Weights of a small GPT-style language model, trained from scratch on English Wikipedia: width 128.
Each number is 128 + 32 x the weight over the matrix's rms, rounded and kept within 0 to 255. Layers, rows and columns count from 0. Numbers have three digits each.

# layer 7 MLP down (transposed), 256x128, rms 0.102, rows 154-164, columns 0-127
130140096111166126101053118050127094160118113146160138085144160108152114150078103071088188147152140131135146112139109133099164135169170158098139100173150104144119120089081089106123129144154092130099146193134119099121070095103078073107090162091119143149091130190117097196159133124159132146098142116130160132114104166126178128159172120115121100153112152101134085109127162169178123174094
057184152125174184092073123082087214131134077118096093136076124098158109096152173118113155077126082121171159103139092130114171199155107090173102171076190151117084158098141082170149128135176108127126162151114109124128066132158174129084084085142118116116153156101153104108120178114148174133130023136093145120078119078136143089136152178134157135116095093124125136105154129100140141144077
120070184136085125166162219185089138154144187094133094120133131124068141089126166142058159118173090105087145133191083091189116114094088104117170118128049121132124161119166185039162146125117134091103134055125130120167084098120108149118177123097110080158168188119098113192178119155097110151094102207093148135158142117122101122161124160144167123147129106166096128060109154145158098113129
106103148148047046068188156220114150148169132108194150088114101143097125144116163163115175086088168162161138202088087133066153090153163102105129148115119122117187134096082167104138114152129128122147086093159126153101109179102153089147159156164128104120114112080165077140149128190070142132149089073152109164192078083199187151155127090123134112135139130181203094029072121134078130157139
073160125213132147117126135086117168126131099123135101140130138071176148126142136101153184095098122081138185163122202113137152096127160208127142046132099109117114132112179166106158115077077103149099166109124112150137245123083138186072131075124110151060088160150130157182143121086114141087110094168126155125160158148133169185050153136160123116075080153148123131154176139112103040123111
189102135126140159115086178107147168099119167188139133100169135073135123164147169155139155122158149182124180076145153110171135148102069103095166149123155084132198139125127120192111148197101152080162100091125118143139134094061124110133141074117158082115105176146173146104121110110198119078106136096111090133113073110156119152056160144101164102101104087083093146140115155125137124067126
088180155100111127088137140070186102182100097168132100099124101131118132123126097126159081076129108092138088066143154143162152112101160137176163159111090135096105143159119103164145146128126123133159149099126179102083156117094128142114148100092121148116130133124180104111121111096147140108117178107079164169103124142111126132171167104087126101145129122153107129127190140147160165118156
151116152134141071149095166160137114082131203095109157118157096121108095128132166129072075125065088109163117141109048125115091070136172173131139139099158127092122131137093132110149149130094152165111181083178085116157168143112088200147165147111082121142147101147120110111169157116141179116148112121172169181118134167146060103196106161183137140132149108153117112092095129134122171155093
116139138126162064126129119134101175182158120099154148114022072151153103123129136104114146160152134110081144079143189112051174131135080175143158118072111153175177102135100134075158157084078109127183103140133134159160095159100106164168181138090104137097116137110046128145135191137201089136149119147128157118113139111159111136090123094137165138109101127089059116162115071072121183134145
104147195080057119194095158112183099135162152128094090123166114125185166118135127146176159126133073116076141099078195115064130126188163167092115126155193137097127138109104138093186158108132121131164072131230096108117108141161127093130130121068136101151147172105108132111061127092150118125178145074127100092122120157129106163133133123123177088127149104128120127118071105137121107050189
129074162114102143153144141100103109101093150127150104089091178148171141158130140130124149122154134147132139104111207131113177128136148125152100131169109102149119152157160110146130158119107135159189087066134136132160105120162122099150090121169132150102102160098133132133101200143139172137111119166143098122107141104165108112141106125118134169119161118107155137148115142167084101162075
# layer 7 MLP up, 256x128, rms 0.137, rows 155-165, columns 0-127
084098129163161118106130106040123144176111133118085123062122121133099085113115144109138146204131149090147148131146161135118138196115123131099182180113166154097133117112146114137169116109131115145149103073133071152146110153143089123231090097167078110105149132124106126098190138158155095092136085159101130082068114057161158159196155091115105115082123187164113151159097193089172146174116
139071138121127079136153126165104127134131123072120144177122187158098114124151170163154223126093132075050113113089084142098163116116173136150132087146151124146146072174191141112171106132215140162117142101096133125135179095205156124081205074107102105097116143144162086141120138100119122087100132128148127131145112077146181115130134079112181116104168134124144095135107125124125087131142
089068150153059060058124092185148130126178141092061183122166115145106079102135159171125195117072144152135092107075107103142118176104117074071086173132154090136162112149133158081132149159110104151142117124160084101121103144130150166144131174098090140130119080111121152082171142109089078098129173076136102098177155108164167209179130127100120176141094176134163103124134058146114098119125
176084089136108119189154137101144127182094162091182140133114051108159145095107070123081130156143142114140131119178174115080123148156086153135157114134100122173137059114147131058157160109073111144162131076136116175147124211135142127128119090138142149153132076092139153116145049148092106123112115151134024090089191170092158103132102148079137131140134190128106126108128183107149139059125
132132128061021076130108097123131062159150108186139105111100128140104101121096086111152075163105114150192089079122118137141141099147119180135149084154134099136101140108176119155130133088106119125121101154174157189129118146141141101139094116134126078160126093101118088179150137125133062084159119138168162190163176136110099145184120176158175074140155177120149163099131097152126103077125
125135074100120172130125110072158124070117100117157146139130201133103140155112110138148120114104122096122095185127139118143075070122109090115202168134145154109105153120136146144129123145121170170099077167133151156127131142119139103068105177141148127200143116156083167126180100171100084125113107134200087121111128128166142110138116161140144130121097177140156120184086103166127152170157
151143089131161168065113105047137110157135165158141141183097102141121033161120254127164113102126104149136114123117069077113175166086068167119116110156140109146055067115120075136130132148141121191124088164092124128184124128141167115088107127119152142095140111148138119165114136163146143157121173160111157056134119089117138086112099132134162153095129134092057113142160125071088137129125
096059097130147141191098095132136122112094124123129183162158148141110095130152069063134179133096098155130144139167160137173090082153170097147107082124158143125102083189113118112081111181202126157119143128069077082146190153117128086163121113150083108147151156104120102113109132160101162127141120138117064153113109094089155153158133117199196113139103158110154173124099091139209156133058
112111126074099092143128149094140115154124127170102159117111142102111114148095171101104170081069131147121147091137085094111139114150166121149137151109122053186138069152143157158194112097167165172127104145199116154097158110117132131115172098105151077121103151056104132107092084094216100129132099161164065095125077081085120090114171141143153066171141164183092027129119101135142129120134
154111106139099179136102070103112145151144170070119158140158150125074137121108129138137153096100119089156099125122102229116152136069144152104136132073172139132152119163135120101096096135115110156137109144149114153090112118182148168142121145115117144164106129122108101167110094132162161152096120126132241125063107139129100138145085108099133137085117124122127130148115079139165093138144
112138144153092109113104126116138155137141107120133140077103090132103128140090129086138096110162087108138126115113131140045141165108149090101081106156173097172128134112091170070098125067120105090117125157132177078162086155131197153154143180170133102098090047087140128096133140221136152085112147179149094152098134128065182104125113107149152117120165095193142137124128096087141172097109